From a checkpoint of a small transformer trained on Wikipedia.
Architecture: RMSNorm before each block, rotary positions, tied embeddings.
Training: a variant of Muon for these matrices, 903M tokens, 6893 steps.
Each number is 128 + 32 x the weight over its row's rms, rounded and kept within 0 to 255. Layers, rows and columns count from 0. Numbers have three digits each. The size before them is the row's rms in percent of the matrix's.

# layer 2 attention output (transposed), 512x256, rms 0.0908, rows 222-264, columns 128-191
126:112124145151118100153120167123150148084143108137202120163169136106069112128114126159134136221161121124111091114106094098088129079132149144084137120135114130143154177173138109064115138114092102
125:160173128116113104082195072160161167156116143151113136104141125079110098136150165125122055118110060119068139171127137108121110106105124062079124140092105097093194139132132081100141186056137112
117:091153172104165117142106157189151149082140150171126128096182075149120091122167132168146075084130139147123093135122185136046102129131156138112150080139188149173123130142172113137159110123102141
125:141152114219129073107094147197152115105116139100099113212182149152143109126146111122096130085115142111200124135142116147178123024132108092144170110117065158158106168159070162103139168092144119
114:123132090165128142142091138112118135177070149120126132051088153208153110177109149117091117059156173158161138084179195171128105147087091131186123070141215154105149190114114165095157075088089116
107:123108068169120149085116177141109147172100146098144104087081095130128127136123129055079125174120104123133071189133144153148113138098157099146174185153119144161157106098124167199127104074183151
126:166148138200080173130183115057145118130127118156133147086105114215114166151180129129159107160104133163137124137157097190120137095103135081149163150121120097141187117131121112101107112105178097
119:153104099142109125138110198116107163194161068153114128132111164132122184098150182108099179148094147141083137137147094115130100063088166114197155148121170163137203084123173148148088092135126147
114:116081153158122082207114116152150148125145140137141195109133106197113114126120143178102098164130120108092146122080087124053129111150128088055169160085166132105116103177169185108075144123127127
121:121137089096137141134133094140123122146092183117129105140091127084121104092153092182135197088092133097157175145127151085183093189169122072141141116057100179104174130109138139177217073141104121
139:084134082144112140127121110119075138143135147135127144154077070124145062058132131135115080195154095133125102122144118186135076144140091171136153209086134110116091149167141119098062130124147132
118:136155163144069192108146123138155142142120149156085097150085167191132121102150152130105099099133151148109152127105170065138135117139137127101133087152120082162149158121094133098128135083109113
119:114122149108107118080110163097154099106154176091095111156144175164138150078177101117102109142104145153162085134119137131141176152124130087137093138113140107113108122139178150054085124100192142
125:133139170139126103097105148116110150131137113168080161144073108137082145138165117140129140183170153160122113103091107117129143160100099160110166066163219135083178096053103136131112116167113146
117:107120113105144139059124063106099131137139096123100168137106078017116120131118101158102145113115079140068153152150094150139144163148124057154120112107181156101120075167124098188160073139096114
116:129171193174115076122163144135170096129100154098138116154132137074107076143119182095127117090136141119178112101125080081158111157156091141162094140132093096118174132129152070120140138147094108
123:174183085168113120163087140138125095123101113125111121143101154219135130099135096039147140055139085107171127131166126101132140125143094131114141127099156120119136189104128194134172109142087164
121:154133153131151155127121155172150137141140198091143108145102099093134070103160097100068124081092101186113054120106093129150123167112155029100120161125155148184116112169151121059123146163157206
115:188131123088127101125134157114154120103142095137133138083147131155108156097027155158094110141129145118115142075074119117149157131142108129219114122132142188122117129175184091108161116104124103
127:117127124113096187097156152123136187098139164132148159083175091057138097126133095163193142174151185184145114105114124168112100136116171144167083143131064152128131088108133093193106166100181152
121:129149117123120091171110092113068086165140148096136084091090106131111115084144123146158048086075126096101146130183097159186158129131115069150151079124158119107145149145107098083171131173112099
119:112138095155114146114135154135087139121123153162120103105134167102125101068135161104184126179177101206159145090136106061111080160100113147195095162113134109144124116135135141175128129121157176
128:117121128150101149139150110131050186086142047104161149157099126118163127128134128127089110093088176062086060155069149110146130103094149144140214090172155090093107131111160118177101132154184161
131:143079159143067077152130149131142117193114119136167128138057150122112192090172093122129105036075175100106141142131113118086164122125125111136101154144128069159083145078134092171116136130151119
133:154122109201060104167120182160095138101111173145121114178124096100151129138126119115129082072182066144211089111105082098111142101151115170118071109117127039149138100118135151131179109175062113
123:133092141066129149129202071140144129130075116094175041131127114147127122135116110127102095143115109183104082164135104180141097107165177160130087125116199172132127173140128086106115140111092162
117:112117022117124137153110084102079148129155171136107110137117145171138085132156125097136150121081120137144113100159089142122163121113162053050103129111104112123105085180130131106075057120109184
115:224106121135082082096083105126113137092164175113138128115084129143159069164061107160127113101117119138123155151082128130151086175155110123157158083108173147125099104131172153130091154100131133
122:192104102119130117103184211106125157101099115080118159155115123160196181062138190116148124214162157066171102157169117067115094176097125164184128137172109076130148137121077100134151140172080087
125:094132144159113113169166163140060083123139110124106140101154113167148134113205132129094188106147124163103120157155152135186120160142105098156055115104121080116122176190143136110118162094106109
122:161128093142153092147141057120120160083133140148124182086137140120112044095113126144120191117108110195147131117141088114122116094125131104115115119126132102092131177142142141068094099148102133
111:167076058143135142081166130162176121138159116146124128124090120144100156162138068148147112125108096115094118115142161164174114154086105140093124136109138126096132146098118118097136162137097082
127:089156088129130133057150178171121083139129153092151134128130142135107111119127119146059169121152140150093099137118108096071127121106184135092176106110033166161166074110131123177151142181066140
121:097122100156139179118130121153098144172145131147112136103092126119158171107072134166115100031102104146106142137114218187099101094079070142132094106148141156146160097107128119105078127152150128
106:160080115200171132105131068105122154101131145191104135181149099101111128160105083125137038114122088149124159143118130105121097137094171118110076159150122106132150122133192121155058156074153155
111:071159081104141131142120131117120209064189121168158121145176140113135123135151118161144150206114081101164097144142051087058162093115176094115167101161134170145132095152110098069103168139173098
113:184175122185081020101150128131124139131137100123111118104159053170173108132115165096080096138132188146124154126160136132135130151108120154130152128201150164132123118110104114139144154090067143
103:130115083129170140105132091136098070141121152110103121114138119149169139166062076046174102160145104097111137136157094148105127187135109164127152135153105168136116143144113138149169152087118162
090:144169098076120234078099119114165140135144168077143087092125079106162161149115116066142095169143117102138097173136093149177110127177121143147115170122120112139152079162135118212156106138185134
109:145124195110153125130092089136162087099156123151155141165077100143083143063083126113092167102137150105126110156168150146097183141154133122105127145072097200082114185081180190120172127097111107
098:129145074132116132112185086193200135115131121113119145161055162094119147140071126130191167098119140146116143176199119173171078122106120152116119185150170078144143141080150126212183120113058195
101:152137082101110118124145102076092199106107073112130074117217130123120085165223117143122058171158109158121110135144162089097100128113106108072105156143131138107104162185160078162137104082116182
100:118137126106108149165144183114153122142101097090122145087073102122116121171163133133109105117131158138131162136094141141185140012138171167094159101158128173150162171127122148078107127092119135
# layer 2 attention value, 512x256, rms 0.132, rows 223-265, columns 128-191
116:139087176129123090123162143140105087098128168169128117137106113157058134128154068112169167135085172169222149164101237154094135160084149135149131119201121148160116100093186145131112124126142111
110:128056077113143123137110131072152093113075141075125092201164151115152160163076074133109159127125188061120103162123143129143099139119114126164179142112092135128098128141144091144130144185176093
112:177103170171142111112188065132126144145095161145159121127116124093137131169165146090161110108126095118126148060128121160103158143173065130089101140139152106123116107130113133161093099083093163
105:098075087096104090085191182117142125084096135185133111127116181120107139140168107102113175152140144112076092179123116173113171103108124168088111141147104140106118142062126095160122191194141167
101:093130122120101170141154125095148158166088086150111147158115119082111162077135114210173157120159179096090140155146192132146174131153135173124102121112150165075069141162096102142189125118128148
114:109146123114086124151113204115150120120090137158113139159078135087164098088125162151090140137084111139124133123085191115106101135094092125119145162149103134124079116115130220070119124084114194
111:105155131101138117115127150148163062120161139133085143127179146096135043076127186114157102123074149063173144146059139119123151155133117113147198092168111130158165186169092101139125116154139153
106:156111093153143179117140167103118156144167099103101056063128075077099135111204119103120144146160139112167116114153089091094137184099079161178124129075134151115150196104112166121128130125124121
114:123181149132107126140114091104142130126099077114111137107181104147070121130045118161121043106092152180126086097059102135133113171103120138136121158174146133117105129117107143134118155164140115
121:113067198127136137072108084149177112139140096121101093179135099120087101199181168129067116130142124141089174119134149116071167085171122114143119148126122092059141112131119097163112123130123159
110:140117138135151090151206108139091071208127130125126124129164088159138075124182126128096172106109054098073133096101074140159163132147144197125137101123113183089109128084173154177118126140109201
111:111164166189125150172118080184148153157111119139142134102178088116058088055116143140091126131151111152098089140117140105143105117091113131117155179076081137126072098096126115148116155146118154
112:181112088122099108109134102133132056135134151095130115111160111112225141157107190127132133108155166155139162097135116109152123181103150127085064123140073182160117202115128120160135148121135119
108:178135095171164110145106102137162104182139167102107113102157168158133154092165112184146149154081132087109108095137154134113127106111097112126128131176128151141171160174102114159154110129120144
107:123107155112149125194157148130077197113125096168131160112109109164134173116140060091110128131138098140198141180173176197089143119129156154117158094134103125183154133104084144171110126082099123
110:074086135105083119165213081111101247117131141138107131107204159133144150140098140137172101095073199134110052105098141122159176169126136110219123137106090106160102156113145135171140114149155124
113:119148174161184080156118067103141159182133179149117148091119124124060158166136181170102137123160138092105155109156108126100131124126140160121117120108120151153105182137152140133133073075150108
105:172084175170086131166112157192132146110167099142143103156126086160114142101119127050150112126084187139139102177142122162108081152175089075085199091089119117146150119152142113110168149153153162
114:154167159149120111130117102116098126145106068102097121162095158150146115135150180122130130112139098087109082161122131118150114093090103094102093155115123197071146170137187161137144165163101140
109:140097140128121141087226149187201106147062128169083082165098193153128171130153101124109118108072149172118129160111078095125137100105144142092146104122177147136153090077093125141116103151142149
109:131149119116152161130169139129091106057157120073115135144113169138156096135089111151131138109100128087130143142127127147167160098120137106118183095136115143106123138141126101080126072153088124
118:086140138143117119063107140117175066158121155131134127065100124107170117111134123133114148128124108160116155113186078148132075072108095106158161091171108114191084136106154107103138115166102212
115:098135091104087115167108170136131125095080122146121119113130132108161123108085103180172170110126151109127049094107078160129070082143115173140163111153157192123108104134165133116125135173165124
115:135127106090132103146163109078152129117150180134071148140167108139083075147080087148111164144069181080150132087135120111102119153100122148082113143167094088192216156151111105143088180095119165
110:092098120124136160102115127079083115137159132183110119167139148097156140109170091121084136119180172128168150111104178128085146166123184074101142092177167100065112095147139102146184112147109071
106:108107115125157148161155055150156086142184128079134163119130122117149099158134165204183132122151141129109120087075106165141117169133164167143226174124134106076088077095120156123159161129123098
105:115146135153119135169179095135121087110133116144123104048146184073094161105160161167108094107073093113135168136165107137081168115193112116130119153147129153131069156095169118130131097126131088
108:121086135113075075121165100070140097153121148162159154086152056140081156098142095046131070163169147153065103130137166170168115109176103137076093082118085072161169147134152105131117145134126094
115:106153163156156110142116060149165120116118140160089104173044168151128154114088075164124108135097049027138131141121063131116132098119100187052142136147110083122101093094180142162129102080120109
113:079108147093121132157154158081168189157147129133142081118083140164151146163092121131129087136130148148151140102111117142142221131158142171129136107131123127179155077119119134121110208175168129
103:119136135116079118106093144065122124094123124172125081144198090091075127083116069216133105134105120152171130087110107102170134148127080151154135093140161155152131143107081140086152123093148120
115:119131093104146104145121108101084190151145160212098138088129132080154110120089120098108151140150127130156129117102138117135103087218078146172121176180130153073136099148156153091092115149155062
113:139176156168119123031069135162144151112139106155119099177104145140123068135109124116176183126113173141082085131177091118161105160126148173179156134164168135097149095110233113176100142064134125
105:150137119094106157139161133166166147087063079080113146095134131182122134122084119136064136158102140100139105063114100176075179151127125068135142128123115113115184135155091119134134089182151109
105:115157063126086128077135083126132106175105082072112111146091141110112148143102130068121149115170091101095098124172127151203118109068084178066116109056043096062144094089123106086134136138086111
106:102088069101075174109143128101138122132125151104212134133104138083130111125147198136149090143118108141163136105114116105078140130126113124126106149060114078174107151097130144137109149201124163
101:134137106108160127123143104171098170111145138114100152146117086166097116120182114144102129155069157076172167129152163163129159166184115154128167101120155077073120066133142147102135078143113113
094:122117140230124149130175187188132112159077150119085148088106117103128140113139163156091119104158109125127156205110179113088142093141120092151089090082139201131139153067123109130090147206097128
100:121134113119130134068133165123133159152138122128129166142097125144148107146151095108167144127153147157080122210115076133079053107127071099100147206197116093177138115174059149140118167106070127
099:145124131123138169150108179136088156137152187095137098128150093189154129120152158137091110125106099111192040103138186072106130111071097116212116147159104197148115068166179146042080134082125132
092:134161109126163113131139084170141113104104152146138175155082092160159061114074133044109172157143161161195129165140168078111161122105129162129108145089141097123131149105157185098165111203138134
100:105185119169118087177104143133121136117131144150163124179182106151126161129092124112149171133161100183186103146196141127089208088141114193096099149101189091122096112098152128156172201145172101
102:166136136079135127141158083115138148115154142119093156095162163116091109157078160144153087123121122098150140108150109134144110063131136078113110121162115127085158096077114111168114072163092117
# layer 2 attention query, 512x256, rms 0.153, rows 256-319, columns 128-191
091:122151105136150200090081135147146083152138145145065139120130074109157114124120110118106110124158148172153125121160122192143165112156159148124130122106051126123145128162135120102145128198119083
101:150094129109154120099102135130191129144132100112117136164112067127105155120117147170124124140109086137113120159097111120134151163116091129118097080102083118156079104143125159061136114217021160
096:080155145096156077152134120092086163105104167113101186108175127146151160168162154154118133152129112122098160082110134185113177105180136126120121087051075163102145145141148138110098141146116093
094:138045212126146125167126161161123118173132126113156133116140155136084109101136155164092167146086159117125079138211163101182111132201085152188172169158140137122152152098161107145139174107161053
100:116159088144108167073149100127147101090111108151079147171099120169168185148068089048131094120124146131143143113073136114183119136115128099160148150141123138143144110107152109182089023083121146
092:129166157138122155106127189084148063129100134129080149128146104102132130114066138105073137119167107119092105163118105149166133130141154108144097099047105079167099145170095122167130081202137102
094:169117149193138122167105136121124119174148144112171139187185231127111105117118104156123168095095184105099116137188140075101144164192119155163191142151099127121072139148101121079136150132163155
093:079139086184150142234085165150092150124128151124167139115149146081137148146082146142147121122109153151123072069110119102078067132147190148132115158158134123106179099112124116113130111126188133
096:131130194129141100102142179097120125182120075098132067065096122101106091139132156166103098129170085114180173138107123127100123080126124137118110124028145144106204123140139148105117152155099165
100:155139107173181081165102153157112121161109112103138104078129095122115137104053144156089093157143150125090094144084119166112182147203183125075126124056062149115141098084162141113191107223111090
087:116074080119119130128154164124150118167124074120175108138192129127110155034157075122141125119119138104113149151165156149134175168143172157116115133120059074117132105115069143174144136141173172
098:133127119119113125101112079146092136098122100202131117143132146159177140123087111120119142190137122101198134176181116165117126169103177222092126120127144081080111161110169090117119135098070130
095:157162140145110087067119198094138137192131139080167112100142076166105112133135159161150101178063194097125154165075106129099155173102069100163109109114114148128163098177165181081124163135136149
096:113138114065089080173161213138139095122162085154148095081224131116136136142113121095140073118105142084112180090147128147147140148100103164096099132181134159124146104162081149129106132133132123
098:137118091133168104132131118119147133140157146161082179132056090074161123138107091137154140062121128081066086144123168043124141091099136139132108105147106139102143123126136121111075094148138202
102:170130070155094160117137111108105114157131122099121145130129134124086122160128128155131162149106156139092133163135089135156119153152113141134197102153166121161107067098059116055151141114132132
095:149142147112081163118106163148112132142123100126119083104108118158107125094136135100118073190134165183147151113090098191159159084109147152130087145126152141106132143132159144157110123142154128
095:158144158107115131112105086198160136150116060132075105111086105103151122165140203104179116135112102165217157196134130156079161185095108156095151096140113093098172130167114181107109053149122093
091:102155098107086120095116172087099128129144097146101115136128098092118139186129183193151142121127125126149208143111163061125178104104126152117169118107085160180146110104216078146134221089145130
104:148137194153127146107051161150154100122128123180123137119139131119062162101158111090155120128044121116101149126155136087118150122157148160095122120199153083179054137169126150093118168140110077
097:109164166111121148122131080123114119100116109118143096180102138097126189111122052082141152172128163094176113174096142122128133100107162170131154124180114149083125122100161092092134144112158142
100:086139112117154120130104194163111118139173032152115125108149142056143133145128151120116092116132140135168094172120126090135131161120151130104159083115092083105144145093137124152061113099186062
097:170145121200138099176141121110100111097122087086159191161114133058070116119111164199087138125109191120158107110100148128123126171097117117087120095154124105154149132176150117093188102074100114
105:130145129144125086090120092161101104191113098175113128146109116072173193104120174117131147102077150090105094125136131101165125140138104144079076121128101129082120094127128122104135107093180129
094:080170082082128133128159089114106115129111166168134108133126152110064106169126086076089163140126147135147164089103158068138146135105042109142129182165150104127167097165148133127101099098099082
094:119139163094147175171093137130083137075155139166093144108062149098161143190102111058142084095066069100176087126130145164086078143091133130185146152169140099091116104088145071122137141156148096
101:174115172167141119165129126176120160118066128141115103114166169151165101128113105144098149098109108135085119142150129076116126143138139149124098156159072090173131106117139103148105159150146178
096:140188183145138130140163175106094141142212134132127155151174161085115123154111141131168155111085116067073117151065194143083163197124126127121124102141097113134132125157097095086109119095164130
097:145107118149144176085107135059103181131149063118164093131084142129165096085157097094113117122143151119139121164158160104082162137110164090059110152192146160108113201096136101095112117092101148
101:126084121135097190079137156172107092119148171097178206146091128134096120121170141050148148111086123123103087180137145128138094141142080137162186113105107122094122176135124085157134131119119114
093:144166142083089138116181086119094160087149121196139163098145125098096058121085082115129149123156138125130119150103169115122160130105156127131117209141168138167109122135174151089166132139124186
101:107098086142168131128133132116162168113122150126130120108143177074107122124168081130123112087076071117130163127084141133147176158113142152147061147142135164138128119086046076124165114108161121
093:119143113111125095187116137159155130103137111161127112166149165098172134103118147116089152171125048149102103135091143101139126130114162122117075118180122104120105125105183091144105055113149114
102:094134142173098125140155108146093126153125162100124074140150135144043135124139087121115161113133177105143133084136105153120159197131114154144129095113122157154138127110085150110196194100121167
083:148162160118115119160098094156117134105117116128113149128092115148151140128126144065134097122111074179120107116119130084087079158070197110110085067157104096130063121105087092153151138151100126
077:123136073112113157177071184123049123174102153108136118157141131130149175110153136163158073128110153091102088190157176097107148068173120135134172145132185122090181135101108151199133117089143137
086:119130145172073155124141137199122136136131078107078113095115103086156096119177160143157103120148177114107175140151126109145123158117135107121089162088143138162151111134130160101107143145178150
085:140141096110151110131220125076117102057117128098045145137169144111110119174185135080091118117149091159176113121180137098160152204155113102114205087118063104170101130163124147186083123129115129
087:080131073173078098146145088101097131133118136071090124117102117145047136143102092123134125100119171156188129168109127119123143068157104146141142104097163093096144118174103163112134143126083199
095:160101137134106134102153130147173031104097195120149098099131151163071127114134110117151190120114133032159141124166131055143126105119136099105143100100169057148141104089073153107168127152153122
092:143134211138096170078114060117162137142094119188102169125098092117173123061127135094056118103087155161104123099150200115161123130115158103087133128092096095102120107093182139164131070149129124
094:086110158117122130131150121131168137143145190114155079100135105087159214167112124154187125125125146178147081115126159157115140129161104107128122138100105149082143155121121134117162041140152162
091:154124055181134125131119158169148184074087138132150161115162176122063103169133099134116092093129120098068178128135139035075125111131087111169152094150151128107168151135088174163117112146084191
103:155140159081111125178096175096047098204099094092087137091091137111122141173114132116099136094187080107102153145119125184130103069116179110129174067095140159157126146151083151156066122077129104
105:136093193118136137129134176139114108167098152180141176114083181105092134158169153187070095134121146132189083134146144072134123145140189131178115129078128087108183126110174159126131134153185112
101:113144086122157125127132187135130082163092111101119116090066090122112152220163145141148113144137095168163181176171143124205146139177112130129205096102084121109120103164056172144117069184095152
103:127129184110140097143128104115094131115110128133089114100160080092143105125144081119123165158100123101163124149140110154134165077089151104115126129195128145085083117109153071129109122113089114
101:155154086162128108133147169089087219103088182164142144118140133190111087137103106084153214141094097071142119161142144132135142104177074128160136144138142095092187208084172165146093101185134093
090:114129093147140152139061113098116137088162163166119135128117110143147142090129068067149156158106101094123086109148137115144088079056126126186202116167130157118083090085155045166122114140054160
099:096146121104111093132141138157111112153077135181162164113122142154098101124140131191155106110170114073093069127175174136130127092141117140121133087139170164141222117087178156177160179153168063
098:138190092119078113142137122119119163140099086146158115118131122052095163124146105058174126139199086136114159145137130141081112151050129142119172144119076125183068137188113119106101127092138130
099:081139113104099127097125114083155171175158158102115138091079159150119202116113121130158131117167175109158095196100109106079150106101101134136123183119103087045127102158174115138114165152154092
095:173144097056132078124106112128114121211147098041136141113110162075090142116127088145149070125154158114141146150117195117107074111111146203119179104088141139111135131139178200089107144116124173
098:145131178097123151113177148144156147165146122149126060147141059164096051150092124155143168144138138091129127123160097146102176147124099154151119166100124096114120060144071193113116150154181107
101:074083153108091137139107113166101096109121143110163103128175156198096070115105108172091124140168120124089079174119157133088107093092114136100142123154130102134182123134061162070159122051099121
103:209094170042152185134128107167158123119130111141125148122151137103174138154099141088161127089085119071149117066189072109181147121042144114142109114147066153075148101117165112149151128133173087
099:206152169201135114115109137160110140082079074103115055115087126146119137102118068118116130129125130188160163113123143160081159175146121113128137136092139091057145090112133136174115150113154089
102:128139104148157194202125137100080092097171136120099066143156104139127101079124146135141115136136177079064138151132129183145104101108141172139112141135109066159115091157094143158117141093183148
105:125112120141133150131152150062126116175119115098148169177170142116100112138081079137141117152142104166092168134128082144156109055136134153102148148118129117109153153129133081181104098092174049
095:170124116096097095141117115156177073195160098130137096158089152178094138134110163157117121129137099114161138187093090140151051110118138195168136130099075154129120118165113135085148134133126077
100:147145123160171111112139138169103098141162145137116094125086184163159170130219141092103141138076134207134066148105127095123211102070149112115161127127150127159085106125132097145146142134175109
101:161083144135124134137152109140148172116161105168114097159167172131108141087150119153141092127110071095150122103161132169110058097127095065133147145144110141096130111183133141115181130107085099
098:193136072140176197112128065163126138102145097173136098112121172147173196145137107118147056125146089108156115140156143058136139158187130105120132132168101128139134136162087086129192135146096156
097:139088178107166152161165112135140113134103133084204086104126129107088151111186101120160155107059109146169136126103134088184147172131189128148173108069124165087124116132168134112082203100161083
# layer 2 attention key, 512x256, rms 0.155, rows 256-319, columns 128-191
100:107129119149113127130150133081107193045200125112124090143045089143119165087183163143152087113200216144141110136153145150163134115089121127068099150158134113137124104225147152096152171164127219
105:166201087089194093173111080151119121077130114163122184137111181081132108181130142142121140140150156167126171126086147142168131102110148129137165159125129144155132125111136086112103100158152066
098:129157111074158111100139120104159123068144087027179142150117154065089092094179114157148121139151208169115115143083130144160141122132128151150110182144155171150138138137130200160103168161120130
086:125163132159099120103077147136107162151144195135121165146137146147104130091129078099088162118143070180103087162110104148120164189136183098130077085168101134146160103155056107123170122104148130
099:125102151101186075127120150097111103110111174095200081160134174139121116148097102190060195084103134173138096096137122169148105162176124151140115106177136137138116178096118117151160117159141110
092:110093163129149119146076062138113151083192086140127115113155122130186128096150152132117108159095151123173114147080127100194120068082110151106142180192120146086101149139144185152116154101105087
098:114069123123174108131125132131127146152109080062134115117081121158142120129118154089097068107170105129129109150119117122140097106137149070136109110171197165148125105087103109093174155086121091
095:164102141124128151149133099063202097116111134142123118075185123135153144097140113076128180104117066100113127169097136152159137128115184095089153084055096086136108149157117051173143120136171065
096:128118198166121098140128115091206127152131100106158086179130163082094146122129149177126090203026166106134133134129043176107092163120105138155191165183056092131117103139153156149097144113168132
097:150164201168130120121105095088161147186200095171142103123124103103130148075080131102104168178198200149110116112102125112172127057111169133106095181075118092185163116135128156140130180111148113
089:080115128103127164139188110160105113104131155113172109133157139219170150165081134061119124197109165136106147122072128097129134148148104103148103049114129140126074171124117127131145198068130128
105:168115150126145077048146128100105111109126141161174110120120199046176139128215108152105106152128116145159179117163147078130143209126129109138103103141151103196127102123128073113155157109065226
091:112101137076078116144162120086126178167149108147092140088100130124140212092082091105113125157161135126142124138177136128128162093156129162112115122102146168107175126070114106077132166141108144
095:143139090111141160116128112125126160093155066170096069162138176097144084160208143107167133230146176123133164121125112109121140126123131095103118175153140141126077140090161059145101170109088116
096:147184145176147092123176156120120099149140104146119111136093153115119126156131158130082121038151176135187135121127134083110192125172140074145083208101130064077186086123216161166074172153126082
098:119142153110139106114129105110166119111083150076101162103109142173187163089086141098144126159130130131082146138160158110134095075137131161127127137146109166054177118090105121073167152162074116
093:151143109093112131132085148103128088217138133185098124126196132114110173077108152144129174198169124071199174112060097126157150176095136144195128096129156130067108138094128092200093065104163088
098:133138123139127116129092148113149162211106102123161196109105156092174126127144059074107181129143146140125107135168149110081155227164116117124100143070088084112162113147080135151127144124102108
089:092154107154135134074114113118140055132122069192131036110102141116135134076127136137132115152143126141173110113157129149147137134157114129104129113155148092087108113127194127116170166102095097
101:128125141099145191163136152102077089155151171100092198089091171112155165101168086145151108107152091123176129167145109138123121109141131104117168112128146125161102132202130114082128115111150081
097:122139088134105115122157143128199057115094127113122146058181112104169151121094168116121118126048132144144119142163145158173141130125116177169143117157140120115113109087107083093141176095133146
100:135130077067101162106115150151192205203078182144159147145124152125127075126159155087096104162110228157166111134142131099121105195158133097165048164077154129075134144212161122142107114121143046
097:167150149054069112107169170139146088165117198134176136093190110092120141107059114200142083109202148187092147143094141077118072072121122130117125062116174145142182143133165164160127126052144139
107:098163152106145069153061142182160142148120083152133087092101091104125137140087109100155097163110122157139078126196101138136136136106062132114144138106123081102122142093102091118149132115114116
093:144173158117103109161135092128154122150124092129177139189093085120101106103119089147142104147113176174156168161096113139115096128101116131143107124172165085096118103080094072116152140135147126
095:077124105119178129156138086140133155067106162151171165119161179107064164148199095144131146104175151091119136145096063083140115142071143156131166137170178197195112093170134141122139116116117130
104:139108150121087143105085112127166139084113110114105073134097107107100106130132128122127156120113127210137167114114162130147141032173133115158134079115151153132153135179122141148173149099104167
097:194158157188090147180148149197214094148101154114125108152141173145095099057093112128140099144186143175133178162156125088102114111159140061121122152114164114191149128150183178107108156079115140
096:093140089114138114185062117154085124123098172117162120158086161079137166119116096161120126158088184099106089100134104111163107089154142094115139129100172113159122156088140129097154122134087120
101:162116074133080172117121097137145100084084108056112137154087171145142083168126139152183067126192166029126140162137154122117111089106125155105131159182140088090100085153088156037175122171100134
096:064082126178116147141163117100083111156139193144132157129144133104179142117127137145121138124148111105128113154124154122108109137105124124123126084148112091109152094130074130097142055127103242
100:124139164087156166100124130145073145099103115103090141116063154120116091086075144190120148107126111161141074096202136118087088066135091113168119141131111079096063099099156120135170118088178117
093:096142110134154174090113083120131115142094122117150156144132122159098161169136153145156160102186224093150073128168071129040092143143111119113133177119149128151137112181123121123175118161134094
095:143094093106125131113124167118159119115144112101120133152101125113213123161128160145139161135125137099116139118122102113135170090128157092129124118162147110158098090097164173128137125149169137
085:136118089134116110099128145121096047121094133119099165149127176156054086139153089126092158127127164133043164129107119115089124108146080142101109057120150198147138144115171126170120141109119096
087:160125210083106082101071084119106093174165160064152174078129166128160138084087102154094106149107155134139090173184160092142163084122137101097136156173120116181141170107135145167145135110115097
081:142090086151048126118153118115128089098136140170114127114136098123108077201098120047111114144148104158132167128124104099176092144129120144124154089111132107113192138157071092226133205119174108
085:149118090129144126122143132159180137099066115172134131118075152143123052180080108066103067092156140102144146184123165099172123128131115120123148073082129113078173130100146088127147140104164099
093:126076170127128142192181109092173112128119069115214120134135151135166075154134181175151132125102143096103217169110123111158116070128148111099141127104126134071122144146157114136105173150169164
089:144143163129148067091135149138083119110102162129092120127103091124151081132128183138095124161137122129121168122109100081093163113155141118076080167139090148088138075126139153082108097145151179
094:112157136150147115074128165182203058105131145106173103114143136131107096109118147163125123102105111174119128147132153119109102111171095133106103131100111113091158173081086187179192069157110106
100:144098160182120095151162158135144208185144119111110128142154139147122062179137154106124149078143123131112116093140143149104149212121080108158153082151068120100163187103135088149124184160129154
101:150118126135099140155120122131157139172152170109124161165179042135147116102121118116078133127125143103160086097128177123175127107082191129142099113126158149117146148131190082195105116130137063
096:095139101125195104124083118112108152095095176169111112127107188140196134163119122101107088113120105150072119151083130108123120078073145115151139105139130066107163113132145108149066131131109074
107:147169175182150100123075106116161135121085123193096137143140114151135202147113149104162138080120137133156125147084116111125129199128142100117155136060123140089142182130157110168107168142111100
096:120164128172156097121121141176165160067152147143172099173123097114150099117096113069094179103117148158126162141112071103089118153144161108084104112125097081170174109094090165170098101130185104
104:124119081099119145092127066154101077077124142159113148135117119093114162176190148099144073196098125114113110115074135147107176113136133082128105159125129089149135120143096090093141127099119142
097:140147142163193113121074098123115116134075162116139194140069136078108147091108126065096140048189110126106119124134118107126149128158146128134129126135148093107124164088089117104129070128141133
115:134136118143133128087140147171104155147111180141100128144160129177126176173139088076131111084052077125087099136148107112119098121107188136102134061174160137174159138101108028073131147128147143
097:120145053101083098154110132071169108149114114207133132148122173137152151109126169100129150087128161102176111103102175145147120080121129191135120162110137120150123180113096197137116153144135106
097:091180091094096107110117117110118106129094098146101135094145110149169093121130111160168171098183074098118127063184133099131181145102108095141133114101116165132148124061117071098110124075116169
100:125125156180118098167122081168156118074132092135169174128108136133212115085163121134140189126152201106158115176140131115124062111065117121127140151165143212144094109157158127160091120169160184
096:128159158137134128133118067129096117139097130100135154070143173120181107118120187135091104139142066104193136089130148111050107123106185151105116116117126157092143208141152148095110170071137119
099:137135145152181121158130143056153096149097112146079182152160139148146128084109140161056142128093073145142095134181206076113114127136168142110142123108112087116162132148197070099181145123137131
099:104113145127132158130127132122148126130149138178114107116177099079164138067118111153156137103117089094155163098171172151188180108114152119085099157119126181172101120055108127150140089093133136
101:188144193072162161134167107151101158119089168174121106136169150096154120145119107113160119134125159123161142114146071144146067130100067206181124140167104154072157064161151176129149140139111148
097:084182084136078056107097131114157106109143143099125124160120112095122162172127070106120229146113137147092133175118149108132130090120091110184057159162082080103086153174207086116163160111160126
101:111154099105174182135203168124159134132148128195124134115124118155100119145118146112129139120170087101121077182117171143100105112104104156200163122141141115161177106108068155099118153121116101
099:107190119168167111105094168113058114113095151088132179089106132177133147171093122126138083129099113182124086124138210099137081150147098137153096143068123066135095125136126199176165119203133152
093:110145162153108115113143191113138128121178085161138185150165109044141179078139094075127163129128168133158156139102143150125080095097111071192109108157140066172182180122153078120100151139135184
099:115116171209123116198066145120072118088094155110106134108182124156074197100128092114129143162158134089106058176117133130162124157178113103144130172076141085093080087154156138082173169120189034
104:101114077099103102168126149149117139037145067128140108088155148134108187130128128127115118099170118136113129099129095142151159159105140101138111145177084183144116104163083181146096150129123156
100:180059128107113132115154180131124130151099086095155134098133094166132104160117091131111131121115100121128124098165114128120126092182125061075139143182225083125120128075111101158104065110056179
098:101132173120143142101063070110157086129060116170120139154147069101134108081131115176159116180126130142100136169152109103114163135112124101147071204165053165150148178133179136165140108124138114